config = dict(
    num_hidden_layers=14,
    hidden_size=128,
    num_attention_heads=2,
    num_key_value_heads=2,
    head_dim=64,
    intermediate_size=320,
    vocab_size=8192,
    hidden_act='swiglu',
    norm='rmsnorm',
    norm_place='pre',
    norm_eps=1e-06,
    positions='rope',
    rope_theta=10000.0,
    rope_fraction=1.0,
    qk_norm=False,
    attn_scale=0.125,
    bias='none',
    tie_word_embeddings=False,
    parallel_block=False,
    init='uniform',
    init_std_qkv=0.0692,
    init_std_o=0.0,
    init_std_up=0.0692,
    init_std_down=0.0,
    optimizer='soap_variant',
    learning_rate=0.00516,
    beta1=0.95,
    beta2=0.99,
    weight_decay=0.037,
    lr_head=0.00792,
    max_grad_norm=1.0,
    warmup_steps=200,
    schedule='wsd',
    decay_fraction=0.894,
    decay_shape='linear',
    final_lr_fraction=0.05,
    batch_tokens=[8192, 16384, 24576],
    max_seq_len=512,
    doc_mask=True,
    train_tokens=90830000,
    max_steps=6064,
    dataset='wikipedia_en',
)
Each number is 128 + 32 x the weight over its row's rms, rounded and kept within 0 to 255. Layers, rows and columns count from 0. The size above them is the row's rms in percent of the matrix's.

# layer 11 MLP up, 320x128, rms 0.258, rows 0-92, columns 64-95
size [103  84 100  92  95 107 107  93  98 116  97  96  97 100 103 110  93  93 109  92  94 103  97  92  96  99 102 107 103 104  95 123  91 107 101 101 108  98 103  96 107 106  98 102  95  91 107  97 105  91  98  97 101 105  98  99  89  96  97 111  96 103  90 100 104 101 105  99  90 103  98 101 105 109  94  98 108 103  91 111 102  93 110  98 107  94  93 112  99  96  94 104  97]
[[110 155  99 114  64  96 111 189 148  42 111 160 126  72 147 103 115  82 172 126 135 166 168 193 168 145 142 114 133 179 107 122]
 [139 128 188  85 203 101 125 164 108 148 105 111 149 150 141 116 127 152 127 199 138  78 184 143  71 121 147 111 119 133 108 176]
 [ 97  59 149 149 141 141  98  96 124 119  66 106 142 122 180 109 151 148  72  89 206 110  80 119  80 114 148 151  91 116 179  50]
 [ 75 140 141 119 133 118 105 142 103 110  69 132 132 123 153 136 122  97 118 152 110 157  87 144 155 146 151 168 121 114 133 118]
 [161 101  79  30 100 181 152 138 119 102 139 138 171 109 120 206 117 161  84 107 151 188 122 170 114  87 186  88 187  93 136 125]
 [157 177 137  56 172 110 121  79 118 124 126 178  48 109 172 129 168 169 155 107 152 129 188 134 115 135 129 173 148 127 105 141]
 [161 103 136 107  90 116 118 179 114 188 115 121 113 176 133 112  87  87 144  86  83 101 121 170  90 151 114 153  99 181 158 166]
 [ 90 113 135 171 132 168 102 100  88 121 136 125 110 122 204  67 111 126 147 113 117  93  98 152 107  92  93 145 127 134 164 190]
 [209 130 133 124 146 181  64  99 164 166 167 155 167 121 176 125 133  91  83 152 135 135 113  61 104 134 160 133 104  98  71 160]
 [145 162 153 124 141  96 129  53 165 133  95  73 107 112 159  79 190 159  95 112 149 136 176  94 174  94 113  65 152  91 120 108]
 [ 93 139 111 114 165 136 173 143  84 108 143  89 142 122 114 127  60  84 127 131 159 112 147 136 128 142 126 183 154  92 105 131]
 [ 97 101  90 132  99  90 117 166 111  88 102 113 166 154 110 176 132 147 139 155  74  18 134 104 129 183 101 162 138 128 163 143]
 [ 94 112  91  91 146 183 197 160 136 143 113 128 111 145 100 153 112  76 164 124 156 154 191 152 145  89 143  99 125 156 173  98]
 [122 140 116  80 150 119 132 169 134 150 189 130 165  91 126 165 120 151 151 109 166 128 173 142 125 122 121 107 134 119 155  98]
 [143 136 161 123  97 138 177 109 121 176 170 150  92 128 186 169 123 141 107 102  85  79 124  40 150 151 148  87  86 139 149 154]
 [141 163  95 164 100 108 154 124 156 161 133  86 151 131 103 121 110 109 112 105 147 103 122  79 104 123 120 125 125 139 116 128]
 [115 194  99 113  93  86 102 111  97 136 168 137 136  97 172 140 122 140 132 166 106 108 133 152 175 146  92  86 131 118  37  95]
 [157 103 153 117 127  79 124 126 131 220  93 109 111 157 187 154 120 203 132 127 155 139 171 109  76 105 108 174 159 123 174 127]
 [126 127 137 107 184 106 164 100  71 100  96  80 106 207  87 172 183 102 155 210 105 121 148 103  90 105 153 134 108  81  82 144]
 [136 106 148 147 181 115 112 143 107 175 136 117 155 203 135 170 103  80  91 122 110 143  75  84 162 133  68 159 163 130 136  92]
 [ 81 145 133 138 105 154 193  80 133 150 113  90 113  90 129 137 126 136 184  79 142  77 146 204  67 102 128 183 169 139 122 151]
 [103 203 132  90 139 121 137 125 121 118 113 101 119 116 100 127  87 103 138 106 117  94 136  56  98  91 118  81 164 165 119 105]
 [120 128 100  57 145 122 199 126  81 127 134 105  80  84 174 162 126  96 119 103  91  91 147  62 141 120 170 138  97 122 116 104]
 [133 147 156 120 111 176 141 127 159 129 134 114 129 162  91 130  46  78  74 123  74 102 147 107 137 118 155 214 102  55  92 118]
 [103 110 144 134 122 116 108 119 105 155 117  85 133 103  74 137 164 105 145 102 120 128 120 122 165 155 141 164 130  91 125 150]
 [116  67  90 105 146 107  84  67  99 147  88 130 211 112  67 151 109  47  90 152 112  84  37 111 140  96 136 109 138 175 132  77]
 [115  62 147 195 159 123 104  69  90 135 100 165  96 152 128 102 108 158  88 118 179 150 132  90  87 151 104 122  86 128 147  67]
 [112 116  52 182 181 145 114 166 154 173  65 132 152 179 143 179 121 168 199 123  85  96 138  96 172 137 173 153  92 148 109  63]
 [162 160 129 130 171  82 103  79 121 149 170 128 117 117 101  84 153 105 187 182 137 160  79  74 131 109 148  67 150 141 146 149]
 [166 165 145 193 130  86 115 156 139 125 144 124 168 108 149 103 116 156 106  71 132 112 121 161 135 112 131 109 169 117 164 143]
 [ 96 153 122  65 138 154 132 119  66 147  83  89 103  86 158 137 149 189 146 115  80 167 142 154 107 173 132 120 123 101 120  86]
 [128 102 134  93 147 132 107 156 142 175 105 146 123  79  94  96 139  73 139 140 131 119 135 168 133  97 143 140 126 123  96 133]
 [ 91  69 147 142 150 154 132  92 169 167 132 110 110 145 124  66 142 157  97 178  96 175  91 107 134 125  55 118 163 129 128 126]
 [112 128 147 143 154 105 175  85 174  92 116 123 117  88  89 151  92  58 125 122 104 145 169 118 136 160 175 135 156 132 131 121]
 [135 103 135 152 110 140 144 124 109 138 110 180 168 121 103 100 184 155 138 146  80 117 150 180 177 136  86 175 142 106 127 110]
 [ 92 135  89  77  97 131 148 104 145 143 154 106 110 152 155 123 138 127 141 121 107 150 106 144 105 186 138 126 119 103 118 202]
 [137 163 144 136 125 187 152 119 111 160 144  83 156 104 128 174 128 110  95 141 128 112  59 163 152 144 101 156  85 147 162 100]
 [109 164 110 120  42 165 147 165 112 145 140 182 124  58 123  86 138 117 135  96 154 117 202 189 194 175 109 112 118 153 137 113]
 [137  60 134 128 120 134  99  86 166 170  95 100  94 101 104 112 150  88 232 165 134 131 159 143 109  96 116  69 151 145 121 168]
 [ 66  70 135  99  78 177 130 113 216 135  95 100 114 140 178 169  87 140 134 151 102 133 167  71 132 150 123 164 149 168  90  91]
 [157 132  94 143 118 113 118 162 102 131 124  73  98 205 103 136 185  86 163  92 150 131  98 170  95 127  68  85 121 135 218 115]
 [121  84  93  83  96 201 117 135 120 156 147  73  89 109 163 133 130 141 152 142 195 120  75 137  97 130 157 124 105 163 169 121]
 [ 82  79 132 134  93 134  86 149 117  90  82  91 151 116 166 156 109 100 133 175 121 174 124 126 118 119 202  83 121 215 107  97]
 [ 69 161 217 135 152 143 120 117 145 144 102 124 126 133 162  93 102  84  87  82 106 105 109 123 124 156 111 136 112 123 163 189]
 [130 197 126 116 101 185 137 107 146 119 197  73 104 117  98  59 168 114 165 108 102 131 108 164 115 109 134 108 126 129 124 109]
 [138 112  96  45 163 137 171 116 139 128 119 131 151  72 118  39 131  95 158  89 193 100  85 115 165 138 106  93 118 196  81 126]
 [157 156 116 146 125  94 172 134 114 166 200 118 178 149 123 147 149 163 159  91 139 158 138  77 220 148 150 172 110 134 175 119]
 [107 133  94 101 160  92 119 102 161  99  66 139 106 124  98  90 107 119 113 123 162 121 106 150 103  78  90 112 163 132 142 167]
 [161 142 141 142  89  95 192 112 116  96 109 138 153  91 176 121 108 165 125  83  58  89  78 164 193 154 119 171  63 119 133 141]
 [ 77  49 126 141 139 109 131  79 102  65 124  94 127 139 111 114 128 132 119 139 136 135  97 131 141 117  90  54 138  92 101 127]
 [106 183 127 104 141 126  69 191 126 186 114 155 177 108  91 109 150 132 173  31 144 204 155 166 145 165 149 136 120 118 108 113]
 [160 127  78 118  85 144 122 122 115 101 172 109 143 147 160 144 218 173  93 111 155 166 137 106 136 172 138 144 143  90 160 118]
 [158 153  82 153 105 111 163 187 120 156 157  81  77 103 121 159  94  77 134  72 115 165 116 154 121 121 121  54 122 133 121 107]
 [ 86  71 183  87 134 124 168  94 136 124 115 105 149 117 135 140 120 142  84 140 126 190 178 131  83  62 118  79 138 132 108 143]
 [128 129 106 178 158 167 169  63  98 162  70 135 107 122 109 137 134  49 153  85 163 107  75 153 145 135 129 151 135 183 153 203]
 [128 164 110 105 130 123  86 122 121  92 109 147 138 138  74  73 146  98 146 132 159 123 175 147 142 113 140 136 150 127 116 161]
 [109 165 199 148 117  60 135 133 121  87 115 153  74 157 122 139 154 153 114 139 175 172  94 128 145 129 159  85 150 150 135  95]
 [151 135 146 193 145 161  76 144  99  30 124 135 121 158 117 146 124 189 127 144 100 168 122  68 168 134 148 142 148 101 129 122]
 [189 164  72 110 152 153 129 111 153 128 128 137  97  82 123 140 134 242 156 144 148  73 104 137 133 168 175 125  75  75 217 145]
 [146  84 120 134 189 139 110  96 128 109 128  97 176 134 169  95 110 150 133 179 150 198 118 129 160  56 108 153  98 127 118 118]
 [160 108 147  88 160 141 142 107 180 124 128 107 128  73  89 134 163  77 126  98 160  85 155  62 122  73 117 142 114 114  71 144]
 [138 153 177 172 155 151 106 105 119  98 159 168 107 178 149 128 111 111 112 119 150  79 148 165 124  86 143 102 144 156 100 164]
 [135 144 110  78 118 129 125 186 166  87 196 169 138  83 169 156 155 164 143 107 119 131 169 209 136 139 119 131 130  96 112  99]
 [138  92 114 165  92 157  90  95 170 120  99  88 148 149 132 100 137 133 136  83 119 135 113 172 109 102  93 149 153 143  91 104]
 [193 130 147 149  90 178 157 165  48 135 136 158 118 139 113 202  76 140  73 109  73 109 108 110  71 104 107 134 104 143  86  33]
 [150 158  70 129  65  39  76 110 139 130 138 137 124 144 144  29  99 150 109 135 117 109 122 116 114 125 182 118 135 147 127 134]
 [104 123 144  92 176 136 156 210 125  99 118 198  30 150 121 135 113 137 173 140 132 132 145 102 207 166  69 158 153 137  89 105]
 [ 97 171 148 129  84 121 157  98 195 130 117  96 110 145 160 134  91 155 112 104 117 103 130 131 158  68 205 129 135 125 123  87]
 [130  71 108 138 112 154  99 130 129 158 142 111 162  97 124 114  88 137 209 138  68 192 173 127 156 139 164  63 189 121  92 207]
 [118 122  45 114 121 166 177 153 106 178 116 128 126 135 131 144 116 120 133 144 132 135 107 158  67 136 135 186 153 165 194 125]
 [112 199 106 131 137 140  74 155 137 140 201 154 138  60 153 161 129  98 153  63 125 122 117 149 108 136 107 128 187 123 107 111]
 [140 146 153 119  74 112 110 185 106 127 102 136 165  99 143 165 174 166 109 104  85 147 100  84  97 159 114 148 129  82 143 139]
 [ 79 101 192 110 120  91 192 141 142 178 146 115  77 167 134 169 116 172 127 105 112 195  99 145 134 131 101 162 119 147 147 130]
 [183 170 129 102 162 134 130 218 139 129 115 130 109 154 115 123 137  75 174 125 154 116 131 156 107 102 145 151 107 172 155 115]
 [163 128  75 162 117 146  85 156 124 124  96 149 196 115 157 172 139 137 164 152 111 138 177 149 121  94 157 105 154 107 179 154]
 [192  40 153 129 181 106  85 138 140 212 106 149  87  80 117 156 157 137 153 137  64  97 146  98 115 123  82  94 110 114 143 135]
 [175 147 111 161 137 102 111 167 198  97 124 100  82 149 129 125  80 177 181 131 133  52 200 151 147 124  81 122 113 177 151  85]
 [ 73 106 112 109  76  66 127 122 176  95 105 142 151 109 127 140 139 191 121 134  58  64 132 133 130  64 123 111 169 188 111 137]
 [125 152  93  60 146 145 147 137  88 143 113 121 139 131 167 152  60 182 172 151 142 166 142  83 154 110  78 162 120  64 112 140]
 [103 151 114 112 105 194  89 110 159 183 135 147 123 143 169 195 157 112 133 130 139 172 169 136 137 145  71 189  89 156 173 126]
 [158  70 155  86 132 112 144 132 153 138 119 115 190 135 171 144 145  95 139  89 133 150 142 150  98  90 101 125 138 127 160  70]
 [154 139 134 135 163 131 150 137 109 112 137 152 158 124 172  86  75  85 128 129 152 136 142 107 152 109 128 104  78 163 133 100]
 [153 160 125 138 134 142 171 127 109 117 169 144 124 155  60 159 112 157 143 192 154 157  85 136 178 108 122 120 115 122 196 131]
 [124 116 108 140 161 101 128 126  62 162 126 180 111 100 140 112 129  88 114 139  55 121 127 150 129 124 197 143 175  90 111  56]
 [107 145 113  57 141  60  92 116 127 127 174 101 131  94 111 191 111 135  91 133 178 147 123 183 125  60  96 140 100 149 182  94]
 [148 183 118  88 144 129 169 149 172 141  77 122 122 142 157 103 123  84 121 166 155 148 111  79 138 116 154  94 114 144 137 164]
 [116 151 176  95  98 181 142 200 133 164 180 188 160 181 135 223 102 166 107 124 142 151 134 120 116 142 148 142 169 108  87  89]
 [132 105 147 105 143 100  42 119 117 143 133 127 102 154 140 179 145 145  96 121 131 176 123 134 114 120 131  71 149 136 197  81]
 [183 188 182  86 196 153 136 117  96 145 145 137 148 170 101 105 119 153  97  90 167  99 103 118 105 153 163 138 169 141 131 138]
 [133 102 134 133  94 129 115 125 184  92  95 164 138  76 116 128  99 141 133 124 153 113 136  89 107 181 144 104 138 124  98  73]
 [181 134 103 150 125 126  96 168 155 137  76 109  78 133 140 104 151  67 110  78 105 103 128 169 138 176 112  91  95 105 133  68]
 [143 150  81 141 172 213 215 204 101 135  70 121 164 122 109 175 164 170  92 154 128 112 163 115 169 112 148 128 147 149 145 150]
 [122 180 115 190 102 101 135  98  85 120 130 119 187 105  76 153 165 153 140  64 199 116  56 110 125  84 124 129 135 205 135 120]]